Weights of a small GPT-style language model, trained from scratch on English Wikipedia.
Size: 12 heads of 64, vocabulary 20278.
Architecture: rotary positions, normalized queries and keys, a smear gate.
Each number is 128 + 32 x the weight over its row's rms, rounded and kept within 0 to 255. Layers, rows and columns count from 0. Numbers have three digits each. The size before them is the row's rms in percent of the matrix's.

# layer 2 attention key, 768x768, rms 0.0502, rows 685-727, columns 192-255
111:099091132150115090165151143165150169081111112132163131126129144129098144073137151154093069126134159113128148126112130078100054134114128169153173165161089102129109142095134136148115118137168135
095:149154160154183070082173138128131105211156101126152089153125095099130117107135111126133058117115107096126164154143060080104196088115141112127114179110109196192118147138162152091162186146113103
101:064105135057114140130111154155187099137117131164087062131117122116127122135214109122113178112123201170159119142119156113137139158088137123107106065151049083093085132053136142154040133160152117
102:187122132183141160223141141133115210159110133150125127140153093176094134158133156130182146196164158111105096081129177176136124136125137132147175095095152120087153103102104129129119190094141125
104:139117149137152182180131118123110179125163147187169161140135084090077141144083116106121065128154136144134122163096121188173153128117137190108122155147107130120180117170124110112119182107128154
098:144132150104111123131136109132121075159171115082178074092179121106170192121127191101134185108150107069093174153178083155090159089163119097187125113135079083068198110183070124179121149137151099
099:148179099094119160149164088112123191045040132163142123194113130071119109120114134128136141098148122089046157152178134164161115112143099105125136086138059102164172119127151130078148142122123136
102:138137098081131120137132115116181113143102105102078165111151142090082092107118106123135114124109100106110138138143087193107063120140132135115107108188179095072141133150141124132138171130139124
102:127122126092106145082094132114132115109114171140125116093094154137130108125173200147172148106141119173208163150141148093096087135116149145156159139163118169163091171161123157084157104149124102
104:177088090091136126198141138109137092104122141131153135102078147099127132103088133119068118104132125125103119110132186137099159161119161096130094114131139184158130171096057075064145099137152134
101:143134169169105143157112136100156120092124123104142172152152089108128124128147135127126172148111099132141100101096182136125124159150093133121094109128178131116124134108123143119164093085131083
103:140134109157113090054073137137084163142070068193047133126083159128130108175172115086148145173189149098121149126137128064143126115144127100138109180062129163156123132177051101079144157125140161
100:073089078083104098056086167109142151109168153113094140118133153179126113110109171123102152147163124177090119151079113081134147137132143117058160182119110081159136115110042151157089116162126167
095:134104111124154166131174153146148140143153151153126145120090153179123138105062159161147103133144133112106125092166187103151147062067127173131146076106156116140132143108141145094139096104115212
107:085102129111142089138138121138151107095125166131155137155132190125068085087084102161160136101102142181160138079124106067077091094150153133197081140106168181077223159108118178157226184077109126
111:096160091162146151112097118201156148116136122171148100138152141131201134102133109116157078178106122150090128127131163091124126162115122123140058099108115123115064116211134100133110153127114106
105:036151159094210163182164131096141134089120177171165134091164090051086072144131123124161139110100127092128181161093114142120134096161132131115119165135153130067171108092149123116140069105118156
116:168102159099089146114094098125121136114134094169149123173143129161106145130055087114083142161100142124124104139073149074128095155115146143103095131126125115156149093113115136142145113078116105
106:084148085116076158162120125152117077127097110096063093133185053127104160075137071151155122154085187148136097107166118179128079084126131067178120086153104159158137109078114084114106104140127137
090:113125167140179153149108066113143089098079095094073106098153102144108109138180186135143121139134163126159145088120124144091147163090166156091112142135155136130090095130102120080135132139121141
086:149126111137146119167111130150133178167098066113135132131132131120117128147149069078151109183186132090184115151093162105128136130142144098034126146132107106141140186184125118157118147205149123
086:103065075139133136170151081155147162167118116075111085191094134113141138132151078195158137148096136107103118094124157145098125163106108096127119162088130116173169128164117147132174136099087116
089:087124134141150152098143089174165093086099125148132161144128117173180159126082135131137083122121139137112164188131105109086117178164165134153164116145137131171125112110132132078109123095121117
089:167192125171168160170189093146114178131118147116164099091112136092173135144073211133148164216088170123115170143084168134152005136182158093082147097163146201151103112148154117120113109094128136
086:162146159071169153076133120116150088059133124085152119130116090105157117135098082114149099094102112115139123089140129129103116126087145103132083156062132113183104169115176145133112135140100148
086:098077108167087130149154108115115091161162124135106108161144145126122134113170185152108128089150176121123146127120177079126159151156154166140121108088187123112083089110147118131130161156128103
086:145144155078134132145135126119097082100145117114079076066123076121120129100148157122119103168116117071111156084110139122151106142097104155105059152100091185161090173085127120138177155060186126
091:140120118169080116161140096145196139108161121138100135088128103114110151132141123185110105147135189049123127186126120180109089125132151080112110169120122140098098151091096140112061137141106096
084:107134152166092117088085090124158090092131135114118136157131100152148124150097099092099132097111101191088155081141109118095212130112128140118121137155113148151143095085100160113090153195113080
089:122154105149111077147097098130142087116145207177154123154181178083165157085160081119117040123120143161110120122106079085120081118156115094123174088116116135079137131105164149158072144134115177
083:177084108109162067076146082130121128118124131174054173158193138132170121108139160101164142146104172151166148072123137111189139135098096142116106048172176123126085127067160089133125157133121075
093:145162114093125110100071101158111139133153133168127147175128106137110122099141170091146089113149130122133141089181078124084143138098117118113129255119088148179096110108125127180162149097069183
093:164182151124136088183174151139090080201129118158146148127119109096140133159083084127132166155127114124105159101080138122105106149118085157122040165048052166102118134173166094135158118139160119
089:075093159089078127117147147133113083152120139123144116134096105174144019135136156128146127131102070142097081119151147108133077121115112112193114135140081125127078133118120123089076070085110186
098:156144162115149155162147129163126133063110172165070120172166141155164139091066064093146078124107138166132160139159104113107145143155125152133148170157178096112130121138092157082084120160092120
100:171114136130096114089099096127113112200130080124150137095156115185170124170114104132097149112106136128175144189077172123131137179140135189124087144131187130168127188177125100147155172099127091
089:118162112159194095153136150131111152186136124139114112124118176112089100138148192110130098154115151117154120092107098050117141104166121151099147140079114053125049098088168109198080096128177086
097:137138138133106197118128149120123191130104102113165093102166114117120159120144163150114086105097143126107176166127149146177095155072188131128142115146122157097143147102072131100150155139074148
100:134175175118158183096168104172041150090128191137121131118166099176132080136080141149124119123184122160116140049154068144145119112125109122126117111171118058138112115103144077122199096138123066
102:171159135151166141061091072127157121166110038139112087125205144127147147146133208117212149108083142139100112113128120121108116170115193133092125157067070133102105185170167080112157185157096092
100:093135133140107191161162080141090080158066085162102134176080149150157108094145066116101187137118132135154118110152148177114169125156129162170114132097107159098142067104088136102107113152079150
101:151113142062114122085148155132095149165115124096139144176119176153080145112113146124151138092138118140056075136132133088098160127159148145099114067124129162132166157117162122119106056149083116
107:100157144108074103065144135164109113115163129129149123135144184099084097181155161075135123214112141117135150156122076125187136119125110134159119122119103046117192152136108122141109149116158096
# layer 2 attention query, 768x768, rms 0.0501, rows 686-728, columns 192-255
101:174150114155193148119132118107118124135132109124114126156109138176164131156142126127172084140139101102099145129138124146128179161204164130094160208136113166175113116173153119081145094103152093
100:140132129153119126162178119131134133106090150244095083159120139148131134150178168138069181095155131086151127174138102090104151171136127164112100117168136195136133121111098116109141130149129052
102:095148090148110175119117124158118111079140141110148098132162128194139086105128119100120107117114098179085109155134144187146096082115110166108147090193172130140103064127103099086120153169194131
101:118108145057117105120102107131114119138141155141119168105144137156154066115122131179088112094116151134110120147042137145129136172096140142078167102104107106154161139072145163094163152138112149
099:075138102124202121084136153147168108135177127146116083115131100138110176160065152126152164102127077045128180109092067146130142163089167116151117172145157103099145063131135137134146186122136116
098:118110062100168144083108106094134100094060149125168136142154136156170187069167091094095124095130130131096140142033170109208152071152117150118111101127136136149141155133138089130086174113100076
102:109085159092053109140160086149146146092150160148147105064146121131069123101135121175133099105143135114134117147071094160124113154111084178159114092178165095062174139127117138129140173151119175
106:123021146081159139096114129091110140175074109135194160190139074159064108168159045062145082137151112106085047070152128174104084125112152162121147155137072113170141101132102133130158164135141121
105:129132173108135181109104062087112143151103113098196114140154128129124131116121139132162186165087136131167154133139180120137131150111082164151123116110166123155127159137088109105161156124154090
104:086080157108125133191139143153095122170163173045109106114111155162108155128153110157167198058097164081110073163177114116137169158169124102170097198105120091103179108107104118070113110098181116
106:152160135122100116114075128133074164118151080135066086146165131126138149150120165139110157123080151079126110103119169127129178093177145116137158145106138092173091109137140169178036077143128136
100:138122138071079144104158085173174176141111130143125113119140115144091141171177135167127140125132148084117135109108080176123130163121133120113104119100178130167167084139137097157131135108156164
101:121095045145128129172105153079131173132130145116110133094164120093172131122124130151119077069104142182125094089131142144135189139147121141090130132157120121078111087127115147129060091121116147
104:052057129142142110039119109173134111159168158101067095084111093089156074101070084135126106151131098076124192124116131199107127157152136090085155172103143091174092118103134133184139156168106103
104:131138150155166194091104102168104108127120113144067119148124135049173139104165143144099119113172160121120087155142119095121074126114119153117072130133124092132068151142135116117156201164106149
102:083114142198148146206098154184074075128084135126025157106100071112203112090165154145113123034115077140050114128134130113086127135187098192126124112115116130120147139119142096188114067177106161
111:141122151113103125135123068060136182185121096094090184151141118123121119171149130135104051165148188165138094103076127091045174146159122184100153149101061169175075121091124125143150129159102144
108:106134134097126087176162177096132108132101120165128067081130107080104158115176122134163153089185167188121127133118141119137146156057160131128138084100171189124146059151120148167117168126098130
089:123131099097111139094120138168123141199227181173145120143148159090158147109057164140130103114145227125107136083085083062167085083096092102114158097128158150100120140143097126135111086133089103
091:111104103163175115137079134095130138112139135172146151119146173180150136121130140128107187078114208160098136138137170197074085094095103146146147156158126112128082034151161116122115163102134083
085:131105106125160140094095097125110077055106119096090157113124150193108096085111181139134146114105138108146114132116090091101098113123152134156197114136109072124155177074061026034136104083162165
088:165169088140134173065106084141130113095153102183142181130121143080122092131190156133096131153144148058070130132123087070187142126084090076085144102092136132140137139055098183099175087152089109
091:082105103165127071106096134093144063178155189150084147178142135177079144128116077180190091106175124147140116127142055212135125114098135131094067119077100109119095168115131096146089113148137133
089:123116105104105162139127176168146119104097165097125087048182152146115041124131164154089143095134082105103141130085066139099142125128149169180206134143087077147131111145134178139138112179070118
090:111161171153147167114124113148065197159092113118159169117126120126237132127115108134104123179100180136152105099163140165106131144133105136177088157098145155101169138133152087132145118128138108
088:061150100117097139171183151135083114187150131133122162125169144136106164109122113101119162140147143098135141130125137165048135168134083105179092064132148149121119062132133124146131113145120145
091:150112169147106158120218154124122119216140141056151115120149118170160178134103144073125168101172116102101103133140143143115155153120096183167120100096123152148162147112169029090154108138112152
088:079139060118174116100190132109188167092137111172116122113114182142148060156145108128151094078087068095202122065117137083164218143128116147133183116161114109118057088090129104098193097134145121
091:179090113131091116147151102132152189124111127129135122134132098130154092120160106095122099129135073113094126137170119072133105162112140148073112135178123125182136145102155190117117138167117143
096:119158111115131101142093140126117131093100130168130131158080126145142105114147153128094104128155084125112130200141138120110116119175162115155084171173094136120139109174101156100059149116165103
085:114107136121146210145097151136150184145093145098154072138091139131161136121127112172132144101135170128160126074068082140153143174141146164171111087108151184069081136103109043112144154065132094
094:141116192121090137129085205122104126139170111110080125115155134158111130108174070170151169061145159139215084114146171184131111112114120123132123086115128137109092104111085075101121133124212123
081:117142060105120093123148156120133159091091116171082125138142129148040129128129118166147107139110156103123059156122190066100143135120159120060136148077108137122155168129123118150118127111107139
085:094148128125144126141158150141163082075111145079067170107104123150129065161140152144133111174157117127125155136119111148186149097087091099098130145123097084103154087098111185140152150174151072
099:128136141146148179140134113170101099143135080137074129103119119120052159094113108116193117133159140075150120123204172151109105163132103117112118161163129189102116110117117119139172125133075161
092:096186144116119173094104130107096126085131146108174100139167143084092119117131194153138180140113133145125131123121155159107063172177114062156109133099132149165186119094128114111176168163099105
095:139085161181113110121129158124102103165132072133118188096137133118165158074197131107144118108100096149132170080123192156178124145157122165120090119049122169173127154153124112157131120145115109
103:129191142157116122172120138193214084102120153120200108157098111085159142141122144076134198089110111089145148115184120126126204123143116131089046113106149168151145111144093123115110167152157119
107:184093127096151076075161127138119130157115151143163134145079098161124135109090056165113108168167189133131145116146122186112134079035061123178233114177144125185117060109110152160130141128120144
101:103189108129113060115159065160187044106181141145159051095162093121154113121141118145142121156132186100153084081074152128149162122101122053111108132048160135123123172095129097144154147143210072
105:182107169131148129185103116092139158078130115080119115171080129143102081103227131103172126146136134148156059122149202040114090138125097113130114174133148135136110137114145139110139129172101156
108:186162177143074097134128130115111122121099074139145113111099071112128130104070145172161112119131144123097090139159217111106100162126130139142141137134145116161140141121171043110168121136165140
102:116129150079161078148120164146127125117097074108142099069111138164120140147144138192132103113188096179157072150107163178138141152141163143057084091106138105098151163130106109054143086139078165
# layer 2 attention value, 768x768, rms 0.0507, rows 640-703, columns 192-255
105:136110106151125092097096153133172124162183140171089168124104125108118087137065139159082073124148200116142106136144109196133092100117095141086193142130193116149132081109136177146090072130153137
105:094133083169140151206124109122091090118123178060161103168079160095114122089101123120183130166153074121086111163134093127147151101107080151141171071170106166146075112073207093143113153099137127
105:179124116059213115148112116070115123056101197169139152079078116123131129116152115101140192109152128174100122111151159185114170139122094172094208165143165131112141133179149147110115118127167135
100:148156144099202092141116099101095139098188128096119122153143134072124155143091124192118138191084165163165109100173081100096152111143128110131110085134160181112149095152093084116136202113113162
095:170144147139134130108142197143194139109148133090103088203112133122188179121120147145077139163097109169165139089129071130133066112102104100092129160131053130125090154092133088146164170114134186
105:129083152122108099118157090126100140150134067106134126119149079127126174134155141175154105199104151156101120184210086102109154123127133175116179101084133170123137125106130144127127169112150135
093:079159123175159143184133123074053194138061186121092079134104197100085137123132144085209137130092099135172137107154115134040148100134079165114145108097162124114127120096110098154132139142114123
097:097107160115130164092142111143138118133140147125146141099113032087174100166158145181141142150129151083137142122074147173130154139136152092214135125092191131167088150128158134137107143196171091
099:184124137086144142137085118145107131093175118112123106161153104136132107126120224067138108106127224112134126174142167121109160116151132152158131163132070167188109147108117114113119116117146097
094:164131138146115110107120107162168104124185086160143102126126120082182097183161111105105136202114181129140171082183146118089108134126132152114115181031040097085074138184120178155177095150166115
098:151148091113157170131123177135120078181127110074091128100122143094164149141117128130105066129108108166104127124114114152089108114169120109108137152118056119215137143164097108130117131163132188
099:146149117162112092136083116186051126146179148137115119080102124095085115112096106097149209136117131165085125149148128088129157154090101083133118126146143165102167167106142150115149134064107146
099:158127159106110111102156138172123162149118137156098100100154105136140110145113078087140137102093151120157141158089115105097152122075135099082120117101109111112132105090119166153155117155132081
093:068103124075103126173117159130132162146162103099104091173136143144097097127125101100122100108084163142144163088110151141152070142164179071065141167131071122137093132089140134130077138117099148
099:150159135115195144135149128130137077068125174139137147147142055142169108142131134148149065051136139108117152111045132154102137133148147167106178148164153142153132127136114083095109092115160151
099:108128094109146148141141054216096110115128116146144109111133082102152112129097128117155070126108148159106122150105153165113112195152121131170146175146106128162180105144183094120072116157115169
093:094123188115054153118101156172120134069144152090119113132128136186207069140099072105099077169152158120086087145080141144103138105143127135083155115135147095116165119112030102156141179124136138
103:168144125141188176083170071104092109161136176194156167124121151157163077085116153124101132138160096124119172153123113112184135151093110089119150150106178124171112098129155128136120128121130195
099:222158154147111168105118103084084139068210121151161177068168142158165115082146072114076096124128144092078150136108123149147138113112230090145153135086106092141146141142109132131132141072164196
100:166112154185167120131142081154130129114142097092125105148187137119145192109098149152127148072109148118143167168150119153122136121145128185116096133108108164164156127165121117121096061116159061
096:131120191138108140135153137147104169126114143118098102150114153143097120108145125118099144128097159142100197151140165153080092152107099177150152101119044148108149123117149099110137151155136021
102:169121103067093090159125140131134167167172096104099140166088117049219133118122163118104101135130154151112143146098110105126156171179123138131145170142137121157158124142160127134111083158104168
096:124084128077159072122108199120173158108132128115119193175125090149116132132113118161098133144155128167137161178127045095178163120139114139088117151125125126167081115071089174112145173148106134
097:168165149118143121081046140122155100110152088107094083137131118150079115166100113087127229095125123153182138175140087099129141118110115139193191150138088146127164167126127147189144102151113110
103:080126099090074098147104159098120127091085128053130098131125150185129188088090141129129125126109161109108149124105155205108113176175103051118091072147113068149134169145104130114148155101096142
099:176185144081171124130124102073029123162097129115142145113157169104153148119084118097147133154110143134106165174137120111059146136139105151142138143113140157157120117115102165139077151064172128
109:134152165114113127108156179148127150123149123144134130073138150171086090165067149104121116069100127114090032063082127093113144128111114101106145158123120077130087110087113154127143098097117195
104:151119101121075145134160135125131134096075119108135114146139070106097137144107096095175135105120118183142140077124095047113152127092111157089215072092109104097076154059112152112164143106119115
111:133112065173146139135102156160154172153155148142120143227099148177120144150091185138104115110123176086107167155094102094177155103144140127105126141106139080152126124106166113091151167101157110
106:105166168165202162114148072072136116135144097095133127145108148123076188149136118111168106134092109116076169117143123096094092099104147138136175087134177097096149084124157077118094105150129222
102:124121108159148134144182164176150139155116125079167146167104101085107154155176132175123154117092072079180159131124138155133141161150117143151140143112178157125130143125156128089073167112106099
098:143179130146123043120133115130170060147123145199135103102164150170115129129112142164112118141130075116118128176176104174046175083155127125193097161169108127094185157126131097141122107133199072
096:123115074116111102184151151188170106135149110088157138111135126092117188138133140166039135131092122147165182116142125095162149120147087120131099134124181100121139127118148169162102220123161141
096:046129112147095137122135053171155062112135169167138134110123115156150066113142133115151137101144104093126135107103106161140132111102103164084108141104173108138183121148164132103077117055146082
097:102193126078095162129128097071155106130072150172158153150096139119138067080103142062131139120114162141113165099176085165095117165139142147136113080170122121211184143132124147159143136117122113
104:133144172110099136155103166189076153162113178125148153145128107139142173140131096084086139172163161105169198156095171075177063152134105119112088136087123126140162088068129134104106179164087151
095:125199144072124080116145142105054114165154147076107103104106137138065188104121102164142154098143150117172105181129121137080125135112138121188160126115122141169172128100160142106095158082107092
104:077177103139113138132158102164130104085093076108162106152107181188125132114106110159151167172138124143141107212058168091164086161136092148144161055090147138167141161147136166182081119123211138
088:153130177144126185179137060135124088134148098136125108119107129153147103043106139128105129148124127164137162127068170120126146193126105129158175142188167136059118191164115075094145165155029144
103:124151114073113099141183148094193110164147155123152130118103079099127155141125118118135135146128121131188113083160129130107071132145126185122179151178133126086135093116121124174126148139112154
095:100176155118146053209174122141109130155101129115137160133080120193146103112103122104158163182152099134155143142128115125144136126142053102132145115143158112171152143166124157073057198097145116
105:196127132127163103107148157133123143131079092107114055112134158137119171168126155164094121150093080114134136119144085138141104138136113097083229154172146183171090170154141142070079129129122107
103:147139122087137136096121140129046176147153129096083134122085130104097057134142101116074130162151112091193159134086108162162124138115135164165122146147143105161135168159110129137123172104085092
104:175144105137125108101065139130144124124141167158154098174143099155103108115161152145145128107131134066117112185096124098147082128149165120154129169145161110090142175073169138158137103137142110
105:127158159097152115138120124175132113133136067149075152232119104125121143190122136089123154149149112088078064166127076118117176142116066161152112128094102151141091140150149119203131118105146075
100:164132163094142203124117129137097129124149193127161115194097159138113156067042106077195095095095223156094148121093178123096126170155160116109101160109109130186165146049110164128174161100189139
104:092091145172100112134136176100125108127121117105110113159114092152219114148110137153107105098122165085113165102078122124149149145136126105121155145108099111151051146123126182111111127137139140
105:148109119147151068103138157137075122177211152144102140121108105178166130109158116070162122145167142148133147142137144143141182177165132160124118209134145167110119114128134099132088138142120135
094:182114177117182132108111144145109060122125140099144239089188188080100140108158152153065157135156135130157166081145073140138098115089129138141114135091158100138099091148178121116127111105128118
103:138131088086107123120116086146058159118101112091172107130144143091112168184156111136140096158119081125136114139116138109163088127147136058142142114136094112146152086119137107166145081098029138
098:123165106110090142130135140129099110110125169142154099136151161121148121129176165090119070194157063097189120156119156083109069131083179145201115104146084103107130163165133168169164166085165124
110:096150146105151124138116166193150143126128066194066145137138099097147145159108119098122142146157161116101129113158176133078188105114132152138140152131119077146161175174153168123118093142171098
094:169123185134088147071135099113108136144086129099135187117095146128149135151190130177125153157148113108152137161144188182142069076150127125117193104125075092109110168127137087125136154107116111
104:123110110111126126118131126128136193112069156110097143106128130101138158115166125102135105161118151135172106134109176083170092139137169111166134085152119130080124082096149119163178102067088135
104:128122098142127132095103194123154106156168083117186070169125079151174109115154199070115146164139175120147192180075177121128129107075139159120094135133122187089114155099101159115134125182121156
096:146130144111150124106113122152144105113145137128148056101129107167145096113133126105113159089125143126149152121142145131101146127166115145151137137089213102146125165122111122085136126145169096
098:143130075151143160158138143156106078118173125190106072132104150133194091101098115126113069146150147150162078171083149116114151077131112136148149139096107117112168166146142113147129172181149144
096:131154126126120109153102148052111160115105155088129123120186144169113138129135123125149075105114153137169113190095129144144120105182110150178149132112126144180119094131128172093097077161082130
104:130111132122143131133120093105123099122183082093135130196075123160163199140146235100144090135095098129110177159180120136115114128129156156137146173143141128127092182117178076175089076155146126
098:095174169157090173125109127147150104133124176100080093117109132130097135145153114133104161148165101131169145100144141137193107091055151123125060133133113158140127107074121108118139117112132079
090:155177068102118134142124163112150081114233131152106141121112098154180117149212053175084133090115097158100117146102148164137163054128123120171102108080171094140089129139068148103133108077154150
094:063154083125139118122108098086172134117095070123155075182134161121115127141101135102182185108103110173123147152076108103072171150101083142114114134162130104154151126163117165143148086110121100
107:136156133112166159159148123126133096110079078143178149102141139117105182158190085194159093161143143130170087097182085130132162121108120113117112168098111113160138176161165154164078112124123174
098:133174140151160089133138134060133170145129128155108090074158046055103149109089198148149167173158114131095130067088136154101135159097141171138095157144140136164089121127159115132124158089062105
# layer 2 attention output (transposed), 768x768, rms 0.0502, rows 640-703, columns 192-255
102:151123109164070147184072105097130131161151099162095166030184139173184145189173152142105085130135077123088120177133083112144172091157103133132117172075148063127171154146085138148111166138066079
100:094164129108083159130067057090177153095112195150136103117113171094108155122073149112169127142104093106136116164122146135166087088175117138144195101129135155123124113106167108135082084113131072
109:118145159129161132124093111219102140185140133151121109128118110151146171128160182149165102159132144107117163059156112104147096165124104116117094130089164134159088119095138154134164157152174155
098:107148102119177135087118137155179177130167143156093153154109135091124128166134119136138154158108115164129139120149102101187176166119173099161133150128186156130072134108112120131188095065118131
096:118120144085087145081129110161108105141123133135155123111158138115142161197130146114160106101176181116124149066145160120156101114153127168164133114149108119112095153100109153109125114088160103
103:185089110131110128132125108142138111131080129124093142153147163090107132088117136083174051159103148083141106150184120120071096109180132137115129061113063181140179095100069140164165111141169162
096:108121136106134088078080121132173152140114113102109117175150113157090161135067109163099130104134165161127150166096165098120152119126106108153142157114168145139102101137159137160131154096128102
099:114114073199083056072108154139155108191117108076173055196126152220115155142140082056115151154137077105095146074151143110163130117126093154113165112206123104120140132144110131124161232112128101
094:196096150082091153141063099181141115142105215111195117114143152074088153132099190119132139181137145235113150142076126147168084182156143173150056090146132137101095082123114152124157120131198161
094:135120148145134100020099117127109127142105136127120064105091106143043102162116135185135133141148082158119102138131154115178119140110115166175128140162120148126166114144115097079089188101129130
100:106163142125154105128122079174100066138059030151185099152135094132172123143127135098151154069087137087136100220134121114102184161132138115119139180133083146152122114152123133190140098062063117
097:138168113104178111145156148153087159111161185098137106146099110109141092154135154078241152180147144128134160135203189107079077150115147041126115149115139130103151084141113130088112127059111107
102:118147091087111098140125068127064157017111139133170103128044087141107156127149119115139123119108174092072120123145180119152106087143104137111161172095142138150143083155125174093193098142106107
096:057106131097094126069115140154159157054148133171177115154135204114114122119089148137179138106160097116156136164210094170101128113066156146148094115103113146160088109125150140088119152134167165
104:115135112103148110154094148172041111104110100127072141100118111119109119154129148164092058079100135133108139119139186074181131103110098113068161157167151121165131096084137211090096148157127074
101:131146141127141160127110086075134180184128085141111093159104115184090120110151125121130096092136149044142068163167157062158151089101136155120080134090132155097168149145162125128062128135114206
096:108129130136161104103107130132111110134169146091181094143091141075155185172135094167067076149132171124148073138102062149192097151110170108108124155133083159106118099132176127088134135087154103
100:203172143203160125097167067097131143137148131180107069119141122106118121130088106174184127137152178119151100095135085112124135136103116159137135169112141069187120148096091079140132104065134149
096:155169140092118150180064056144121170146148152143105125155152124139157124079136224134113136083151091138134162143169148157108164124122123134086058147136132115131180126112117136118130133079163173
102:128131130097197102115126120157104147174090131155141167167135162150100094072159130097125127154106132145108147117153092095175091051108175101089188125094104140127115135115140121170096115161156102
101:171132173072091112202109132127162164109104090100145044101110094139126181123061105135161176143156089112167136158124085155155150086148115121162094104125092125112086113117190145133122158101190168
098:124179153092136154115169098199158178142075188113070184109133129127135130164112141103103121137149178132179099098152167131152138077116153202136113115056115118127110080175106100167144155101179140
094:089119118177064103109135133160107134136122105065148102088168116145114146137092128150037117111104109138134111154135161127154194156110131179134173153105203062128180104176099139136196101123103147
097:177147110137133146181086190085131110124133083128062090185074159113135122095123092144147198130145127176141059086146132100088104154107144134101134166070111090101168161036126116161138108130121098
104:075126158136108103123154156172108123109163115115071146162194148166114122095079136166149168027169111156179197153177110128150081092103099155116162143078075145132103086129149087128128164108126157
103:112141160131188145096136155100139132130134171186140067153095105132115142024090136034134101121167124119142123122126127165105106090088087092090101114147090153194106115079071121139092161122187172
108:139100116134155171093123105122138127053071144162101082141130092072112136112143096100092136109113208116131063157122161142141151150134085174122116109105123106101184074071089120080164111092180163
103:196132130105103158103121149123130111145158164120117158158142113089086063161153112127131106172099114189075130152091094166108159135148132096092130120180111112163139102128110086129161151185152093
111:117069105125093085149133171181136126099100128045175124120126174143129127110119171147169102051140132155132147199140139218088081152151073114155117142089172104113142139120130151149106119196145181
105:133103140105157157149142192110137116125101142116152172151110102102098125091160168107131142111149138099119163096133075161109145106104166084154127142129085151109114170154174163142113105152174105
101:082082169089076120141098130141170153127144168074154182141097120147155114166151095153140144123086113086127093117138117138187148130105176150151180168118106128148131150101143129107138134143119129
100:125162101155131118138142118132097147172178128094146121140115113156150142113104140143121142107112091114149186138154146158168130116112125102076192167114164105149170105132215159139120148155112113
096:138128141109105159142199139103130125134114095180098184113193131148129147151129145104109113092111133131167142151099130135120150163128175151139131153109103123116097077094176083142146077124088129
096:132135114119153117127170134145110096104181134179136107128175149202181111145111135138107175098200184105171096130014139098122147122140147185152128141173119133107161086145068161130104155159072135
097:092192113137125136114138110174137164145154153117152067095170165096093130094127148134140135115093119181139152179154139092121194117119083133156145144149196117168127063152166112111104156088144152
103:161100192042054071112158102096129138157115113131135215070131135101097154099159105129082137141202152094098127161158082144161120118167091132117094125097147099198129122137156104147117109146112153
102:126109096146114107141095124143102136143109062105151044153139135118141170148145059127121161107167109124125170184135170106102146171123088091153147154142098111160167088093106137127161089176173081
104:182149104124122157104120198158073110155123109135124137136159117170114094077112131138096189102043142127159157097136087034125148140198128060063067169106133165161126082100115139091134106150146129
098:089111114138134145089137058149161121066117141164187109079112137082091097168128111108142133170085114197163123152132153098144162082139119154151125108135157112132082135146101166109118148119164171
102:062095142121120090103102131140143116161177173142131116146121205104143122144143125117131111136139155108120113170100106116145141148204107167127112099134164140178186115136146104135075071112114121
095:121104125099156118171120159081061093168161109141116164130160100131152129110126155144085157140135126131091118092145163142131102151101093164171074192152150121136142101106075096125104173090149155
103:126153130104157144110145140169159121132118095106110141081197130105126155127120133144088137098084103176178133088207105142195163155168169114067132146112113151164142159136143096148205102069159059
103:174137164133114088149121129174139183106143144122150157147153123094158089171123135136127131163118122114113137146098144141081147163117131055174107072101088132168131107128127117135091114081105114
107:159175122138152147141062077124121130182137146104080103160145104109095071147110155128140102171180181138083136129125121124160145172183085143139185132126138124146088157124141083140168159141135107
115:094071100156149166092151130173117086192057138072116103169126148157098107151130070174132059096060156111152088152112071103112075165096118114133157128153159085138122165059060091158126089195106213
102:099157071100175141144159151151122175062183141133117099124129141131097126128094129117081115087103156146128169141115168095075105138132117132161122126139089167203123119059178155172115160148134175
105:181127096110133123109134172145133172159134174137078144134162108156134144175080149131142140153105153162141117142097193191132184147159126147108068078151074082137140184136126128111145123169120156
109:089130177141142105083141119129158163085108104117109124104126117132143111141166149144157153083082137094130169114174099098086122122091129146147116116156114214091086066115104189133128120118108135
097:116109099170031118116125159052156098088144102140140048132134142114120180131075103125137199102140073115115119105108093133157130093041110132143124171121097135119165143124097092143129115114070129
102:128176165093109148083137107129101148130072096136081148126127113113126147130115052140151103128100100078146112144135133145120141101113124131111129129115113131112066165153087078135135130090076089
097:138096129136162097106155104105130116164131105134160178052130171094131155056122128144087107201153133134119147086124174144149051092123147146099090132112031152162123155124117143107086066176164156
105:147070111083139158137041167111140142163121086110124184167155115118115120098140156098119128108141137128093125173069094138190139172131106125093101085122095047186161110131123125110133143149136071
103:102097128180146123122181123159142100105073071161073157085193184106166118144124133128086143105149089152134211133110117066108131090110131086129138191150139163129181171149182107178134171126099105
103:102130120163132145135170093177131124134106108084169072150085167135132133136136164103093100062166098096132178165117080052125126105117115148155157142127117156114141156204147129126101105055094081
103:088102126155138176074106098144079155124218177131127176129104173110157065171121090121191175177130104156134184191139110083168132118153141051090092144213157100174198083163122138179103160180161112
093:019149112123108140107110139132172137106122142145167167134156130071111158219157122135165156105094087139123162151117149114172159096112171057100134156130101142142098152116101099202101136073087137
098:119153131147092180117137155184148144150133129129100149143098108119133154101155118080109127112102149103128114148089122160147154112077131085056125125140109091146091065123135185210081096141086228
095:152135167159116162120134112180096099142139149047146146118113095143136196069130136181105181160149104141110082158058124176103146139104118135123117071041110116149157136089088161127104146134128163
107:173147103138142089187078148099119080121154155107053157127148108119147108047135101115069151065112087186162255146190111121092127102172098135147124113146127104115121125083201107117138128135164131
105:113166160119125122116147066106144158118152113101185150092190117190132131102127076105107160118228074141125175198158163089092139169118110053193118099089092112146127118164160111157137125150136083
096:118153171114153116160161120117145158157192083062153178122079124114179188145181123156090149098130057105168106144132128138060105133118120118110124166074146112099118133109105102088082129182141129
096:192147101107152112196206157177088123103157130153123127136101071165104148128133060147109144117155166078165042146078138144113114131121100109122097164092152153144172146118121125115111143139140099
110:160173098117152076130167120112156113142138151111097125146140145116117158148164138123148093111149061137160151148150134092119134089119161039186141113128130093140146140159174135150149147177169113
098:184150073089194121140135127133117117169107162134144150231168122111124144101137115116100103098137215142120127150165171130144120179111148123104106149169052105128147133138116167140139126123107088